Each number is 500 + 40 x the weight over its row's rms, rounded and kept within 0 to 999. Layers, rows and columns count from 0. Numbers have three digits each. The size before them is the row's rms in percent of the matrix's.

# layer 5 MLP up, 640x160, rms 0.21, rows 214-300, columns 80-159
105:482668496426492503460533472486485487504557474503519500470481500476470545408512426519493455436496476479502478462494501556507515537479487523581453516551535494532482475487514478546519505519522544511508549517502453537552446540513564491513478476
086:485509542497513566488535476456494455407485494436536486465558478408507452505483515499494530467454538435486532499494497436460461470496486495497517502514506511617457514476455500559503523393507527444499582517521492511449479464434509423516574481
102:587579479540504552495473530489490503459529487483514554494521520503461577537488426462429497485501486447535532463494503467496562435470428678443454517474508492450532415510436515469521604492527504517512527490466475546504438455504541474496496588
128:560524471439464518453504453504482570463498489510506460496465410510530491548534487462531478354444484493520574469460520542515464468489544426557561527461538499569560534532521511473523500463525557478478472561444489560500521512540459488475464461
099:470489472434527475499410497523480497454554478480490541533464554466509522481546469505500543565548468514415452542532548599546538490566493430579481501549453511507533578405525422464626518500498547490512543444554465515524484543492501486482515468
118:486517514432523500508444552497474522495549521575503508558582539486505544530516508430528489503470480540501502483539572550530542498594517565433514583486514437499468537500495537434555445582528528495458492409488494547487450493471500541540479525
107:485486473492441541563552492542452456522479523563567498448418500480568517557478595520531495473479474523493431463453497563530510503432534511434493440498503499472486514457448489447524515471437498505496492604512532445554549459553454521511512560
114:515481523528486482499473499509485521544454486503621582418466509454518468481467562481476505516454525560490439538496562507589474573547538474496488519532481507485529560508457518489500473469507483504537543480502503534539467499547526502411503431
120:499467468472514536555496508490498409460504533549447484582434488457435510520473524547638436497484595534477542484539513452498545581500469458515452513499506482487483546460493470527501526529455452499577504516530502523408493479506539417491418461
095:539522543497375485535462439481517528510516499470494490520531511540513490487533468434460533485520539488440451505434475501504480494502470501461513560493509505506480564539540470536507516466506467481518496541542513475472467450498501532419562454
096:509475522462463498552544518482489500478478434501468490559523440529548467525642524475507560512559553495438488551463521510463486532498458436514549531595551485541505519548558555562510522505463512513496468523476538530576497525545437587486410477
075:526481480526461471482472454528448531401507537454489526453502520491504469480492467525470553511524533512409508542512511531489537560576550570476498506504489482572480477549526434533473523482525462515554527509505452478504524530519473512460502506
106:516451535458525528550490496530526537474518548532535522498481477488468503506498490530441446590517563548467495539473466514467507529417434441510468536495539493545481535500490543381536495555505548493508493491495391470466470490476522524439468501
098:509513473454533558525476540499575480537486497506459479536517425469547555491473578440520427497517539558482525545483510499493485505465516573468469436524522529537443534468468538522433507483498576494535504518445475599505462485480537536494425509
090:486480497441494516533552544431490531542491494541533545507543491382469518473490509481568484505545519444497483519510489510452531516454524439598498491537463498517543506502483526469442482481527503560461553507454549503484483550567487482470546475
073:472493489473542467513477514496542510448534490469520477423461529575538444511478472531469482486536553509447521481515489475446596531485542541501546484585520554515488550530494507492504508546508480538481498529576573480429517419577545531492466515
085:574516520479535556496537495515549484537483492516500475472500510478480508541448503482461557547467498464443561474478503474480506544511547480564482485470504507439503538525502511459474497576509547532507546516443517615502470566501442474493446478
088:508518452487536512461479525515529506501481485502468523455531461545522630491485440501522466457510507482495508519548558601504518487462499585530551476450526508486504481556486487508454544467528517455548533496501529522520523558529488533489514453
083:514574456488531515504532503540480458530487483475519554445573532456517554524465515476493497486502478537503516531499504473506554464519518514414496410576496450501521512411547446572486506451526401464463465539512439473510594531554480498496442545
087:490487509514521543563496491489499515444533505437514483474503503484502574531545495463458531496551439511479498545476489590509536504492486464487479492530511477462467490529546477469486566585561438485559466578488474491457413458500415544539441527
095:469532597487487537420495531546496536545476575514592492475514500504503499478583544479498567463459516490517550479465430469507528483502492512552442571425445467490529429510489556520520442534470559491581493520485498506447467500415438515464408507
099:501471436505547498530511526425503585509534503524525485531528482488497502460483496451428500504543415479473515465386531561528451443466487537426546526439461471510568460546475553448442486440477443537528542503529453406476544520488507549498511502
120:509467490450560500514494451462553410542487478443490588587486516487498513522507474464501547484547531518462445472470490482424495539457510512509523549506488461454542479422554444501379479531455476522451551484523533375492526472520485512484509484
114:569532470441515538389515542491502477478464458486449443489490446483510477514468509524459446489559455424562614492496589431504450463491560468544505509540525571539519508507561472458505494498473523511489448470494501584491526507537502471470463424
145:522519527444501542427555477488440494509607484519594507515532493534490473457479476490511444536512490471494494499467459521476510510549578463487530523569494428451563443542431523493501440503549532531509533436470546493427481470529534453505520551
089:533571518482520475479447479520538484468480485507435421540480532519442583414512497513502475542546532558495510459480499498443535464394555515512461475541550560497468572540530477516480543499473502527567538497467431517485549507519447510460429561
101:483502455434502526503526463487490563515520511470541514438479443546470491509518528550474525569477482551451498511546523473545453514492616439464565522493465458416531504470473456585565515476533383512527509398531495555466520438437426505499491525
097:554500490495535539468473525576435549431429504472521495506546408469435531458540513490511462517485422500471494446495508470505432566511471460482484511517533519452554519553519465430459388489473495410557555507474471507524539497509366486460446477
097:487505522420440505486519496526504442532469495499558505521458496481498469466484558602550460502526517460529453492568479459533493545474452535461499510580511500462495451552575542555468499484468479508517522521538496545461531417471554581490496489
096:519530465490475448491532573558473535469443522490434444468494556611541576484448487389496450503549515506497537505415480517482468505411495476490439512517504532467528488547523554443475489477438471481499470434508466552497461558530471559479482575
098:500478467528492505470518512550490539472514505477540489483515523527449500553576505527568599516499461497426426488498469489561509496540461481516594521501485515519497599472484472548486615428453505501507572457490601552481440487483519494496446489
093:553455506442537414514503503528492484489511487567545563512498469484522481529500527419444527478524477462476512514546511526515448454492461459407451461450484510471527483476339524451479546467471530483505539568489525515499545482473580484478512505
098:530476469456540480525515502456497504535479468413583571435545470498491475476509512479471482422532497530459553621515484431426491534479477487472470516493504441558495551504504510520497549496486510474487486532516496385438493487491466507486541511
100:478542492553482514529488504598489476533489554547460544522530502405520445538475468519474503506517475428526437504534448490465498544476540455488505499573487557495503443560516497524469508533456464513479496593501450544535436416492409453549533508
105:450498573493501547492492546459496461480473537479587440480464503552430533496501469479431504479506503508443379527556448519524456460551499468543478507491509482488518556561485541484527419456479445449421490551498459458438531476481516483507476486
124:468544489516563536495502451403540543494501475596506499492496543459439493544510473581462507439508498456479490513534517478499481488508508483477484500496538513462450521550449563453511463444489531511460485486530578603557510505387469466529411525
088:485560444466440559518564470522540417475505542489526403488508514527468631492493527486502515502540491516521506491533512491473468470544494489531499535536514491475471504480530433473487475457438558454475550510450525491594501512545561550505451521
094:510572554490470590464452512519456538462532457536443482491557441551432492533536527464517484496448506532476407584477487475489517440528481527498537496541474490475491481467431483507511489455540557484526586481513513474587536509454479559443414515
090:484554597521572461435496497474504444470503443446476512444490451509455529490515475455498524453533531510474603495464487521480563499438592495501522545619445470475508480480537519507444516519502477515544526510574473502453415544444561478531490495
098:466455464539510424518378454507449463493556473454499512442522456559484546447503392492499569454470470495555508536574521485521623515607507485449525504497432547484507470487489444480458542468506505571489522510506641467494547524454518527498577415
082:512474505558503462473486608454505460453516528511514530499604472535520570456540434510493465549492537439448538514510505496452529487459543550519545550446518497532519524481493462498569479392534424448504532459503556422514506487533447477425536488
101:489493483451485519515519519607472595398504488468535502585542536487511478509512483508493509418495461486500469584494396554480525493536518486442534488500472560466527461583525480546480475555503402516537523630490531473445503431505462421475457465
088:483442473495496507491543413519449518442509533540533514463479502536477497463475480440461429572507506523489417500506506517536552439503545571446545529506454588484495437469478438504553505549549533540527546516462533500496541531512488522491466545
118:532522485457515521549423532482517475512523567541496510492500527474537531483492483411520491631476532540496462443472513501478431471478494531455501513532546506480414601510507466461474439513544496460552524540399527562530506451487531473531566480
093:554476484423544498522484473463493490536479540497446533465438486514451535522501569472603465498497503540488454438500522518569534541520542523507427508467447583587463513529541519471535558568508573464532478476519511464432477496472550525515503484
096:480485492444514479487484566547573526477474534538551522551556490525465440479526536420507550558496553482441528463493558517553410473525515464518467509573534533505501554506485501588511520507482499479506398502405503543535534497460421499493497519
106:482499519467441464491518471521467390605470526534479483455515513499513544532529478507514483520458474548545583506528538470482499536468535559510463559500557584543427482530504480458510489502499402543494511516511614506518533533441554478518413520
106:491488551435517541541409529461496470538573506541533524514506514549539507453548477472506508435494573491495495479478570483489444534531461604466439486522501489478411487533555548508440516511523423474468445464459415519525522439479532509457421501
086:586484529502500563509445419454527443525443475470496379451482500451479532441530530467435529423474543472508542525502448500464500434531523533519470559493431472489579533519523531485489461474464475489498503572486487586492454507465487518503519495
089:521494527556518470459523564447512547501509381518586565557544486522506523438455458461536543448589462491521462488482477503483485482483519495489466465504534483551476499531453480524473525454485499541525465537526441474500457462559513481515496382
099:444493469457512546519511495443489477577601510425584478460478423502486492437491527422528540476528569485426465506521478535444501465411555476493527515497438477515482522496472574599524491456537502511589488456518534480487490466516518450481462536
088:437495474479544513501525557493523497525525498510572526491537467507437566447502510403446509466580538521543423518471463407512509458506562479552569516453500496443504484500525454517496444489579515506497546525531490533489467505518437539505480476
101:483530512473525539578497535464428464488529470481450461512507481487499435535481467476445488507490539488446479603590474470470476518490495417459525514484492540502475417583455506597502475457522483577441547511522448461535520555509508531531438447
114:530508501524520494448554560468548521512469507450398583494508441481457590467499507498434436459478518409469463462471495510519526549442538498508486479476483518446493529526471505539479517403495509482499534508507513596534514569528448506503508470
098:535560506458503602472442538499363543519489507462526502493551491453501548473449496459500495490468469460475435534500573480524504564556469432471529446548487573498501488456522548519490485499480458525579434618421556472490490506475556418537464482
109:497498548505530452514516584459530479539438595544433506482444423523367494469524518536484501483568492535558523497547486528558484498462468545480507493533501515401493452525442536444524557437500516525566512472517535530444478498543479449525488542
111:491482471525545534467502442432461546497509496512500463513546481448503483525491438497504553511478460503507453507463483429524542491471490464520489539566533540471518488519461477548440553472519506490567556499401507566514437485526528498519571511
126:482585502498567479490514498463502481508501514510467459503464513523508536565438510540400513483444523418497495473516454462524448567485548555537457504486470493476467579508425470400542480531475589419479552526494583565549492518495448495542443499
100:484436429503528567515537541478500524476481521491530532555483493498454454583501452495478543557564475409498550514532543535544456434566503487497480527461510478522521481512489505426490440499571538468518542478405411480499556533475458497611467513
086:532436463436480490457445530534498503520501427509497453553522405504515491443533506501463529583478466460556540538511475512507539521502576535544486484455452487495549473452536486526475392449532532454474521444537424442449461507536530501533499555
105:511474492500536479528529515452487556551496422474421488454508524505479477536595490477503483438562451465521454560489485502448534461469483452521505550519464548500555493525472531443508468470502527546489548504486520456473510529580476487501487490
107:473518491456506558567479497419515561549493461492485464480475421368485461547451513463507544496401498472494561556587509534472499481485534408471515486459525537508466531519548541487496427514477510534478431533516522566467467591508446442470476470
104:488466544426472517537530479548516504524531456477559521457531531553545509452452509490460553465495507501524501593493518521512481488511548525537549493583440557501477501516489494514393501531484427510524526487489522554575435508533529535456565509
108:523519463554579526492501536512458455446505555547486472556554502550540486437535481545482429575471516473508511524482484484546433455487446526543516538485502561478462541500485524514570514480550504482565500492499541540491536530498533480448434500
101:511452470451557511572477411453515467508461443445473507514499513559552620492491440449482468519522560502508500473532510467505552494499536515529489504485458475440398544490451468524518515479464539503524499479515485402519566575468485445506506553
093:475445551443492526487501437505484440560501520547543496507451503524457570438484526429423531522548541431467438521542508485526510468502501494510439474478574500503456466541455458519442508505543549499432473503545514499553569573454539532506526554
108:512571445521458496453515454556531551459462457534479497515498486446494459567498582425480480447481467507495437477483489476515509518490521501496453477457476484566533523454448508491631479476542496466469538482433488603436448523471492472501494515
091:558511509483459549609450505482565433483412521533460497469529582404535451529448467571494528537502503526448530518524488626488515456581541487525507585529495431464495521525549493515497508496504515460487478483527528542538514506493509491458525499
099:512540470571584561498510496447558480508449443535438492511489446533445545503517417512487472459499523449415509487465509555540452540505472553566490490501469565472516539506462531555488477493551548464542491510500559506530509565502428495455526477
096:467470570463515458610531470476390519406466472553498499461487466540472496449470503499562447475545515503498451494476522524482443493449541515512519465549480530508474547548522468419502411499511463452492509520506523437515458368548573461510554517
090:456522505442492510491534452516437456534486512451507438393460529521555485445522490502458485491486526442500500531514487505470494516476472498569547545482575519482440509461436573522458470510442550517449536476539569544549526486458505547466470454
078:557432520526433569507520545561463490552526493458490515532506505447463549520474500538561431482503478485585442500458469480489444464491499507476504498491498479495532442459536465525596501481500548449521508495499478477466513505494550462500530482
076:516496558475458528543497490508499539514527437506482507384460469483497527544507487580512593509419497551496533553457421474589519478475532470540480464503601521523457500499494528465456487498462544507486504502524530494451500551534504504534386478
122:502564531516494490473494484515534623478528423553520595505491509552529518513441505497547498517535497538468434445447537558453478508506543524453487445506472523444598521467498574428529524435468535572520542460504477505449483469534443484508439519
088:473497496513439618527422499546464483502477517503470455488515542434604479503464493533512470461465462455523495494492487547421526533491567469413511529488428497534480497475576482512473540514494460449513439450445528525491500469545505529408449543
107:497605518571466461527447543517467462408464550494509494581569392518471482553470477521462482501559439498573511519517579477490458488438538562540483509512474508440526504482502414509477492534486383470531455476501428460532498499485489463526503450
110:474457481420548485469468456520486534545496599512530480459488566517510468495468542529535528532420443543480405533463561509459613581558447441447530532501440477475390515476543481541555568509417465495416521527559506509501526516478512479450578475
092:499539480491454500502454509504492467527425495474452494471536517499531498560498559479530558513533562446384442503514507482466486460541536510641628568474509456497459533472560503453474535506511534509518524475544471467497496494541485604481518544
095:493564505500570484486456465496516466457479543485513508494435501497511535505528540499525540559576474480536550476586548491451407428491495514469471435488450455509543543438439574511466497514475436463478523462559470496436495427493465465484485456
123:509468578506530444546515475472509491438531507494495498544546425471505520479475517558508551508482433502522478551596543531500511502497471557428508489498550492485502463524524478505527496465575495516522577518548500541476544478458561461463583522
102:499562452481495512465485549494540509423448552529490501514526486450534442492541461468447462412558565453537529517483492632485465459505486535509496475479500432544542465539511511531467458458472519492524474556527411572508502509571541478542489493
115:506455563439493524490499498436469559472498473550441509552528517503489507461512473512533536481528461534477530545516466495529506487533555501527529513507452504530489522522482517582482537520571518505640559559496474510465512491526472512491485553
086:518485560454492578574558456482551405531558505406534492474456456487521502498532506517474526404506535482470444548442453558497489499464478519499501506517410523523491514451506544545512556508486539523556576509500487541500505487545559572546496500
093:435543535492469457524524556516550529489480474563470535503497500555527541542433480382434493522485476500555533529457489504485554558511503505410448519471533493486510571511523491512439543411468495410471548503456486454530493524512527522495506503
103:496504483490518443472497488449595457481552502469542530563472498424527491483558411496458533520479492503423440467504394569475577541488466513471527535529428456471541543510468503485508557461508498550471509491465536477457478517525496431473517423
121:449512463491460538538470463471426439471448582555514503440448529464451535502543592516514500553507422520552534484506497559515470481433473488461478581478395530542495473464554522507533470533492480512447571496495524531474439428538542471509504431
096:518569500462489500491423498486541469416535550464499502508506504505533600540460529470442515505536481516554477485456474454515551537462577583513516460495545445484483502446502440498455518472448503546500517632538526471517524479521510543572418457
# layer 5 MLP down (transposed), 640x160, rms 0.19, rows 214-299, columns 80-159
108:522528520499504548555451583519467507524530463492554512449532466497471484427528466481505445496476485484481522411501484469462539510457507589496392565481487533489443487473547501490465470535500508495579508498433447536486492506570437452506510549
095:465509567494528473554478429558505436500593498515472447465509555480575545463558504503530518511494519511500509463522495520482487537516559475470521439509548562508398527506480495488492519508379453482516523478497516476492476456489522452537527477
088:514464502429444532477489521457497478479442490439545617528527519466508545429472454514457464516497481492543504496477552511402533514489493512496527556497488504455485534504454474457505463458462405521509441537464554420453500442466478503474519493
108:544539443445496537513484515525509534555504448501496467509541483566533515493497458460513499450415504509503572491505584496534527443522479514505482478530512491561487545476495533481543480529554512460458537423488476599541441537427448501610561513
098:488534478463527456477460484476443496505444451460504505482532540504514523464539448518514472478487488493488477514491485479492569453479497503535527437571463445507500552473603492449508537532507473464544472571503440515516587509480460482555489513
110:447540513497491450526482461527518502487607462362492497538477455473537537520525489562537527532469422521496495528464490519411445508530515476505524482466436567490485453541542487506542495446560512476567478472476490476476551460551536492471551521
111:541508513548445569574535491462491488520505486475430439449551423505524562493482446463448554548463512426475459576473493489525487464513475477559496522533514543457452484532434447512482492516485510555505589537560541537419403553554582490429493476
106:492547509452479503492508509531467485521529421469534543473509510496526514482484542425492523593482550504531589450500488494475496448460513509567473546489476534507507507480572512595455491481487411520495408417495484521513500447552463539495508483
119:523528526531490524511460558491524481491496506580494509564435489484512533496518557576544494483488534520548555487463491480471444458467527484478492472475418412568491506542477491526506463502480498514479437488479486527513507506505461514521492515
096:463536454454522545511531485456528497511556524551507465452507450609520585511507513499514507477506497525509530476505439527501540445483544481509502558444567499473472514562464523496557488528549477505486477561512449431472511400496497508538505478
099:431581528514530457491527529530531450485547587430466510520511442445495490497459502581466565420501488458498451557496537531541503483498535491417471504483525465523500494490537439443506553483455485491515502497482539421518514470520492511469484471
077:434557511521455487496477502510464526497525488529527502541538431449530404466508552501472555528497557525521475470522497515493551489459530516506548533480484462573534493504494505542507506548452452436518442468463396531481529405480497524577552609
091:571469467546438486456542497519485554494520454567487590505509540441476507597436435476576482411509521513548493536466577467552489484484525492512554422556456521452535546501495549440510466477468489505399495517510481493468510527545496462467535482
088:500451478475508534474577490498400523512550486530504495460565454416525469466526561414433517445545446463550543485520480531531516559469518497477454469536415488509544522488463525556499508464444533512530584495489533486486521508516482524536577501
093:484469484528527514533477524518515417512523542459532508514485545589531493444492510468446536546540553559544475447493502491478448485466513548439399546526551482543430494386457501507523554444476519497557504427535439510465560480531511504579493554
077:463492493513467522529542510540522467512527476473478423521463466490439416556450518525475455485513547543401494537438458450480421502521429512507476503526496509558493533521486453442462499461528486501560481480559611474501492481447487529419494532
089:481546547495483545522462527479547490517513509498470541506476504509458418465407451529557526522486485531492418475497519486467536552473453479443506460424500495527455449579504495590530437459521534485452510503507542482433512508508475465522514469
099:526503548524526489502513570474442598532465504480471538495481528565487477499500494445529508447558496477514419539519496515553582455580527539470592485472461471501558569495470536501434499496531493508426517484480530532510524553565557533465477514
097:508485555504503528426473484555558474555509481517447479528409428501509520520505554467463490435507533489511493496485487506529530537539438541589512515490473442522496523441446519462547486474480579493509533515524561556495487546462474503479532531
090:543551463458481487507450491528556547467499435485517477509491571549552503499555524526578475492551494570452475510507531442471448516524535522543516475541516504525531507541499491471509522540548480422504386505500516539476517528477470476505529502
085:491533514523544444484538513550596510455567479434476418504452522525475538518476467531479468496553492612534541494427525460540439488484536609440503468511493546485483449490463483445511442560500569480507541424563507479527505542565451512480539501
093:527522477552497508515470519483606522531541479509509553539473518412521481482489558460512472448529543496580452504553492509519532463541488486499526515426489474494511502521602483510450520465465472531446508521523523493423506440524520523483532457
127:548485395530468508512467486489515469493502562530500367440516451507458498524506502486483514501518493535482489498502550490511524500448449498476528481441468501513553477512519557463559565503522552487485454431464448558392584482499475459503476533
129:463503517449539427492588508443537477471454409480469477474623509529506521518540511503457458491524458486465511498506534449510483464451518559483437462489526473492518537507488497480502507505546469383497549484507430518565512469464501481590443472
133:524549533517522518486461529514519486527466525491522481458482464470529485477528500541487519509552464581449537490514527456543464563399404465551522513478542544552515541440519467560523497471446478464483463454504461530511567465535487505541463496
096:445531527476503491505519490538518539508486493513509556505493466533529500510541519486512510555485452545427513522500492498564463504539410529480481480422545539513513459498519489546511489420548544550477440403480514544537518489560438552524489442
089:505524505580463460474524494453506494476546457510502425502576545453530529547444494415553478519526459544557534509535479416530491539517492495497551490554621479532478482469484476457549555507492544517519488428559459527488501558456575491443482458
087:471552480522503454479506544520490492529490495486540526473513509478445484511456494433500494433491453475483530505512499513496514494534459515431576384465566480511556481497475441496528577467491526477479479500473523535492576516548508398522462531
105:507479596539475490496512488495559535550578530517548487497405464453480506478530507456500513481528564498510563455493535498525471513498510526489520540502419487430522548501456497465515452463441515495478505506475473499528487525500446427475466597
100:510512506558500445520444495507540559487490496540410482540515547555487470486458454534568475511463504427464508542501612484530496494491542470507437549473538504521532483574502553500517453507469500543462509490509621574521524516448501493503455512
092:450539510495489468570442537548467455489453455513506499533524447532514497418508516556574527502510387494515506459551522494504485524472523481527518552510475465412527463557547544475410479528495460459502429482520484501491431559494495546526546526
096:522465513396537453475509460482500508457454429547483553431592542499510443488460476482522486577475493517531496433530551485552494494432496486511498488475559485492484596517519579527518540489421456419552501570491540528563497482518485452497532474
087:563544455547539494479516480429491568554545467496522517499451511502500536507491509544489397523497452503556499482488469492450426479480489553459516495520529511452509479430494462482520535493479529504500410425522480532570594522537529474519511490
111:531467472419466600489573512459480490475564514485511438449480521507456576497536537466491529526526607506480484488427527542511480459570544538503516542488545450475443534520538442482508450436511474520549489499497521525497402537478460542471439467
095:515491538491508511432567564509461550488512485559417471497480501511526618481571469522401572564462505542525506495459468473529464542519513565528552545490500518468514490498520485531492494476467466602498506520503507521577554532470488504427506481
118:513518512597465483489522526462457510550502475517414461479513554477427468479513484476542506468485518545449480440452549452552517514417496523491515505517492459545460516527537481510508531523442526523398521490566521500509505496429487595492500499
082:541529500498484454511528519515485499525459493537501501528474539492488466358566541452529480506521573498463530550552488530480487533536526524504452541574521490494479508526494434483479600491582550469546517447469487430489525460451490482438521520
081:495508510491499559512503439495550446494481517463484492562470500527558560490505472520423529475535508561507489503472405527572506510503492534555459410489501450389585454525431527468458435510490529498525472419548518554525508522470515552494519434
095:483500542470600572441405587457535453555453475491509482452435477602520551449499518497517457530461497484436521495485475528439526500530470471468505471523447512497494532529437519523474496480513466534558485500467467489482504468424537487456501570
094:504473514505457516480557554508454533514508443567513544497468482593437456477500517507500497446470467451488434442481509538454504428447480526488468535487429506538531491497500544533546457499448544415442481498486588519532548409522538462523509452
095:476441489524477517501458494491511435580528496553469485527449523532540494524464415486555546524569497441438499528511473561469592485527541492462447487432482507514474585534498466434483486512505505486594581552488521507509473534469517472491502521
094:512522521611484507467514588463529489458451521537482559525526537585472463504475486565537418571512515475578463467531473511483490486509514557566449538495490459459485455441524547528479546472483551446514517452570526485511534521523568538474570527
104:493493519489551508516506470516406537543514563500489399464517437489504584537469506521461515492563480537571459584493544509522489465551544517477483582402528559488490543465477481481484533468445480478567511552558525498524541507498512558461480488
107:530480478516448461509525452532487504531550470466461503608533516534541544528579547532417467460549482525501484502513463517511476497456523471470450525448559518506512538558500539570520476464465486536525541551460461476494526504543527520527536507
108:489535452496473499505468529454482498438517501454533502546537471499485540520522522456511484451513469465502462516531447564479475470547527510491510435351468479426543429537417526538455482538591527487480461451450455464469484424494515474473557522
117:490503522444517524430554454468542568506476525508540494517511463536457512487432491553573446489496498448574479545509456490479413479509471484521467574508493551509462426489442541495499598536432526490487539561510495524563436492492372473521469530
102:478493512514517549486471497482451463503529527474502493605490435499456449392495517480524501575497500492538500471414452592495515553454447396495554570448488503535506523490481533481507563574451500537537497505515525478476477475532472541462500496
109:466533516490480519478470529374509424442522415487434472486459438429472488477566504408489516468490553486559560571496509503476534459493467515530479510568484475504499512526486489590502525546552474520527477528449482528480512520462515514496439479
090:515446531491540470521504523492537560515569560502491527528560545491500557555426450462508516593448498524529544496528458591469494452480488517470476479509485467480489470507513494546478545557506551504563570439545512496543440492484501484498501506
088:496552505569510534491448521511490552610511562470429446534460508495549485486476493447461487536470466485484543562525455572504507531406487474510537550512488516445509454505531493503507505460473540528576431554470567533506453508498477546485494487
100:497490544525501492453473510477473507468445504501464476528527451523518556462474479464482479535512448429506504569503539487551418503490462507558513491523565489463429486478451467491563470502489526511526528513523486464472469605459535570451468455
092:449465527504457484495418478496486536488534517506503551553468539517510511496473500460522475597540509546472492521419527536464461488502515524473489469543550536465528501577503524467473434490494488526566519457492552395578478487440490482427529458
084:471500494508528464496510509577474517433498511478457543544466497512430539470498485478543501418466592567494530482493510437453419438493541513507456460480551466487522553453546540417514553589607536484537563485512485445490528543513521507486495497
113:497480473521460545543440592469498540502486448458534476571536461472511607468564452541503498504576448477504484452477525547461514524476406464455565592518483467480548547511508482530466497488495528529473530479534479485501495470508489512461499448
089:500498462572488480476507492503559441453489533507496465515477483519454464515553469498432491503585543506454579499558517454480542471495553492492466565455524505487484495523451503407515537480525565490475544475467481520533504575506574555496520491
099:506552497414502467497481479497507592572516458502507539421496528499545428415530468510548555482447487467484519553537427475556461550492518493484487516516521467557513533494447501583413493527452467468481495493469466456511429538487494502518527568
104:458513486439575449530531437551492533544488467503574434513567541526562470493484527520543487500491574486496543488525461475431460537506573515437460529429453516490544528510542534532448536526509467461497483450548465463506474473463506455533451482
141:517480465460436501485479501501429478531551555460570575512519487536515542466558482534534484542553431556529450502512463523396474488462437480452494520494485507456526477487557508632464533501493425523562466455497495470488536462578475549479494500
099:472512527452492462480529510561480482487459497504457561505427593521490500486474482439511485431473522516521533537518559535516516538508530502522537550438436441481507447518516474460469498454513508450528449512476578486476514409545504515444563427
107:523581506587485464524491496439551422550536552504490517475540523498560586464478500532498500474532424463479503504538505475539503490463569524501436521514492534485568522503498535488437503499467459498488490452519445545471525484633501524497573566
105:431499527518534423532540577521421465491501502480489494553564555499485534542463488538479507541450481558512507521362528496473514414541480499508548480487416517530420510558508532408528443484468515450465528446519530481541505455421457504503518477
096:487540521509574401454564557480496493494524527494456529463524554495429563516514490483490509497489480544507451500462561438564492462536550481551528486496527464495475517513527506425503588519550417494445515494522546450511529482492503515518528483
107:521545528562519415514524431467559542474492493523491494411517490489465408431491532426452535513478577523453541510561481537525436523504485440580537556447549467487461547525547519484530479445585494511430554536509449482533487449556491473468467561
120:504501462480505464559487452520505558451465462525452491484486481506556517504533441502548429495498487470491449411484554439526451479539550472491507526493471545487490518590480502531523417491519465492504524518445484610440532533492460490478504494
097:512532530539536532472466479500466501456504481494477435518534466569529478432480465503596513492469462505519496493417502523460537506518514529451454524495449561567471543563436501520496422467517521492519438525451488451504467557478433464547548487
093:503409456509421438492551530531445543503572510455562524543519502532488522469485542475485501538509550561557499519649487510487488499544452514528525539508497461482522486446469426421488470505523496561506566501414532573522517541484533469449507522
094:519572451403515467410471499488473440415504491479491551519585450465543519490478563421466515606525523408593476470535443551498512542436555486498570545481565491514466547457573524499464500501458534456515508436496510516494505462484493456485585459
108:513558525486485569459512546460536494475532494521559566508577382500525516476528513498465488473496432480496479517526530600557438500508517552466432542492453507521545462461450474471508575534531529497494477511455505547604411511474487528481473549
101:450544474430528490483485420470520479490505504455533539481555459521516529507498520477487502540434459571543454530508517441536444466496519495389526452543453564513531475518525518521526516527529469524450428470516466492524471396442515490548511524
097:522536530575477441465506511520562464480537448452549496478490609454437536512499529597439577493503471551541505557499455434478502553512534455533528567515508488477525457434456533457491479467486545545479568503510458425501575485583561507467460513
082:457508472591518516442518489514547543540469509444466539489512584488395508455487407517489553574508490525524486454588537573489512515489476499422559522547554493435548542452467528461523557539464445478511457506500517540492542535551502520481481499
081:523465551498513488501542536495486491561465536574519483548451495470442500479516460482507493485495445576538531486521492545455517552575544455502452555445497465540496536505531530499535491469538476491481498497476437428491530527459551473489523451
086:460513519495497520586445521521471446507454484494596449493510544469542430499516467504519534508487551488488468510493560503489451452517541468442504536474585485572530514500499497493540503502469462457445462502495501519542571521545448485525452511
125:472527484505515448538490528500511493497440525502488460517552488487586453515473444510536506605476511491523521438528487449514477470457526479477468532443515487432527513488474535621519469471493471502521425473383550585541459544536521559445552476
101:496511506499527479530522518498489438539519481474501513593517488509548579475588506486444537512503490572507513589453497535533471471513524576476570462423520476479569564520526497527480483501551485542502509457640480518481471482507518591556550517
111:472485474481560556519461497549495420544451479457523468507490501483498494484416464467554550501538521486530548468498425481568495405548485461566541437470512471523491576485554527445479498525490480486467475576531439564462525471502548525512495476
121:443556454445536568501446459517483495561499525444526503510611526479531618541471512585468493476543446476480527488520496481540495456499464516555540456429418485543479540556511520513487499571526555434453516545535476497453512524438479414546479507
083:435477576510535501550499522467567469470466444459560420529552469428577488502594487485521522485478506548493482459515541472478480474582477487443557453465549484467537475549446563561566500478558571484522453492476586443455512516458538436501475485
094:489439457470592474513465463504470529452489531513522468474512475457428507480520432537463542497482499520491505451501535501480523517507528495490599515533505598490597478454487525435512511573453504480461504494504485529497528501457503461525599557
122:540453454458520522576467487505486526530535425519483501502532536515565482480501432473466513521479525483409511500489511524508448544530527516557481581538521528454402521448501521435495434435503483518492511562533519476520456514421410510541452545
086:518514461472501588463477574446505487527568460510523495534489488508499490527518540475485563501454476491524504452501514519439564537454497529517536545459434489458466548492517558543506476507405573525522448532540510540467518493524516510541474508
104:509526546508509531457514430510470506518518498481533467513515537483547451470437441440474579573549549515531519463438478516508446435531504490636475423567485495510537505449541455496504497453512509538523462549572538508513439562507447482421499517
086:465536503483486550518434552412506523419497512571507520469520504546469500459416563507540503431545536500459522479449500498478537535540554508559483487524466464425485562484498457389506478500520531481439483581488459490465476480519491478523448497
090:553491511504449563473556524531490523512447564527536427506509616531425499468492482469502446474501575522516508535512447444494520495533482548522570457524536536508653543437507516520505464441507451475497530585473511480486535586537494454479463496
113:483483507482492471513560514500539489490480522507499521543437449516508495549567491475539499508500484483533432410495506492533497396480499518511544555501525481505449552540557546466499466514543553488484523581509506535557397471480538485489519490
121:524501465513460543500519408469487490511520538552470440536484471519436523494513412592568525420485493581507457487502538481430446523531546517489500465490430471515433469531545508453503580455407520536519451433556519470463477461513488549539528521